Weights of a small transformer language model: tied embeddings.
Each number is 128 + 24 x the weight over its row's rms, rounded and kept within 0 to 255. Layers, rows and columns count from 0. Numbers have three digits each. The size before them is the row's rms in percent of the matrix's.

# layer 10 MLP down (transposed), 768x192, rms 0.23, rows 728-742, columns 0-95
108:129111119146133169129150094143165116159123120180166102144095118094139131090109114115122123081113145140113146169138130103100130159109149112142113127137124152148138180142104083118119158116145106156142143148073107164095148097095126106125126127114146116144160136100131110120143100134108158148
104:126143155136150144140132122128125134136093173133109136092115157092150145102080117083134128124156105125106174089128124110104166144147095139131171127162103128104056101106161091080122157124096120099123154128197137112109116152136131140141157149170166146145091130132127112146161110151137111158
099:115136145159092162127144153144123132158138125132110119174146115093140135118115099114152130105112116148127129175156130089070114140177152131074133142125131142095131074145137171127140147102126147130144101128145131162131133111132155120104107151088129128115126147119112100137150115123105131139
092:155120173133155140150124119167103142150163144159109064081109125176129148125134175163127148139107119147139136144121096107146127089119119116128115167118155173099157107117126103135108148192148102181141111136153146137136137145120152133158109157154120127094155130084141132116166124141093133116
097:138086140100153116139131093144112123145160157134151178112146125124112154144121173150127113110117133194065134096150157133158140151121120106117167145172141107163130108159151111139113122123126094124092158113141121154094161124136134121127176070122140121147076125133097147130103118114162125164
091:159107165155117159102184103107064145132106100151090102137064133136106143101114101118141145118121143154149104108130116128185129140145162146061132103150164108141175118148106104157146110143176141142140127174139127101148139102071155149133081142112104133139089165102138121134110138147155115138
101:178143136107120122128142143143156149147123120126104136083140094123137096151181123145108093121107085121116130138168077107118088112107147113120166132087151125094084143113165092147117146147139132124143177151101092140113113124152146114137106121127110127139124083115107117134157144145172092136
098:096116118115164138125111078095128092140143141113092139135136156114159139169169138120120127122130149104162122113138138119160090128132129096096102072178150132107155110125127137174077126120168099161129110129115126111124163115129126148155091096095122098118154168147115068104160147081147110141
090:127157104117149102098106115142103122165087122134104171133138129145141137154149083147121106120142087093142126154115119097186097133107161136135136085126169171102125124142183080117145163099156127136137140156117132172115129118133105088149108118105121107157107112123097104131117157099130139110
099:098103132136133083126133144133110150133160128120162131083097092106143116141128115114118099106126169149161114151120132119131089127117072123135115080133105128153148094137132131106110134113151142141141142122121138157124154133109157123162126144116119116056120121102180158174131116107137168125
089:128057157160145133094140115170098106116192098128102160156109148173134154122158112131159117112076114115101144101188105127133144152142111149091118135132132123112111146128125109143109119136087106113118094140143156147133139127142159095105130121123125151081099089105136110100127089146122131133
111:150118131126104151105103076115112116174172133137126139121156147111177147124161124096136119128138147091123149116145093156111122091123091134090129164133151127159165128095086165106101125146128087094124140103154135133100156135138104128133158103092150147103162126121133118155118100109182122101
093:132149131098154132174087095138097151147143142120155171114162150130140119117134089129149131166119102109152096118131096146171112098109112118101136151106117142090114152131100119133140104103168103064120068143133097157123177127141114146114111136104129064093134094135125133129135096140109112148
090:069135147111148115110135091179149115105131120151125207148170128124144143144138144106148108141090105129108142103165145124181108175133114134154127118111148126126128156128102087133113149123133118091088115194127101160091097126127078121093111094151117125120134107138114098135143167103136111118
085:141162159161182121130127094141126088130108102140121105089143111133128123136124143095174110120137133143148112125097131133154158106116148119116094137104117192142139136138161166153128131124119084140155143138112168166142181129113140107110112127113079148118106158114138157106125164090110104100
# layer 10 MLP up, 768x192, rms 0.231, rows 729-742, columns 0-95
111:141075144111125143136138100140115101117145125113164128150106098125119117124138093180177129112102142105153162141089126138142128104119121120143182128142108153121126129150122114139137132183105101125178110144115101105126101132117159064122125158130105102131141136117153163107113156125145162141
099:144161171091126138121118117098102151171117129146136140110119119131132130151140143151111125128141145103136137143194083150134152135114141134117113103136113135127106125167169122143109088172147077113154132164124094137137098102141144118143109123126104144100091106157112159094100159109112118100
095:101121066091139119145124129115191130141150135219175140117091170119109115147145134099141098130098107095158157146162130123105114123143127094121138122129144140090134132117145146107138129132134161085134151101110145123153117166110122112139148117142151138143098104137098133120115166178141165113
102:131106139154184159129144145145159129119123103155127142157148116152066161166145103131127123134089138089130155177067122113125131117128137180120112122103117123129121163135111132102102155108128149176155152140134121119158101111100162155121142154147098120131137149139117130128121130131106151098
100:129133109100098152165131195145107140130169126159121118117129123114138134104118159128152092146153127105168082060133147139078111188120117094153141163149108122122128105139113139176135138122137117135112131146092157087140157154143148121121140118143199132138126151157070123126110127140105141102
097:161153147155120135149150073210168117136130177189132128111116121137153148125187136137107124173145127103117104103080134085103095112100149112118119135102119065111106129122099107130144133141147124145098137112133127129140130107105073157161133074139125103121118142105123147113141116142139111142
099:079160091155121121116142155125139069094110117119134100140118164138129126175126125133112151119113117150135119172104112114141132122151125161119160126084134120155120091128126113094123099082136144110142118119106152104122131140117153117124117161106132120140076126126132139126152159156105174150
101:160176088123134143154137100108128106104100116144172118082117106127161149132149056105112099155114132102165107131116135115057087122138129139105132104153108146155118143159164134126141135158123140098156170122135136151133134122125135111111132125112114105115159086139144130146131145152163157100
111:072117161071138161140153112139106155096109116139106151091116095142157079120104148166151106135128096177165109114115130138118145076128110143113116171128129110159124172127132149138103154120102164131115153148148143134129138135121163112098130126094133143149136126120127151075128131147147171118
094:148145088168131110149131094071114123153082109108132120082119127111130103167146131128150115150191116127104135149107127185129106137123147107080148147160118142161166107121131137151119119106102148164126119107131126120103076132136129124136124130144145143130120143163120181097129162115110120145
101:161116149109119114159122075100127098155164146118152175147140135085139162120105107114158128142123142122134142116111113084095169119119147112137128121157117150163137141152115161120135077170105151152153099138114116144109132134095125128167096110101135109084143114147169100118136120166121132134
086:140137200145123148082143121101132119137139109112138092153160145127122122103135107106146121132144110114113093122133111128142127077140098118136128126139136134156171079071084147154151145126125124149134110113121120147121108118135114149170153078126115153112123167127116103109141105077090120105
090:109133105120146124120159110121088131141143093195117106097160142135084100085144122082122115090131109139113150184116099125090139164143149143164146153122125150142116104111136152171156112176150122127138136122124160127127160115087115096160117149131132173101113156136121111136123142129097131156
099:129149145133095102125115147094117163052118159114103096133111111103085128131086162146153153177140138165129151127157160128093143100119112088174139099125118123175108121162111095099156116098147122166140108133103139115126142187124158142156133109131118134150143169180156122097127092109117137155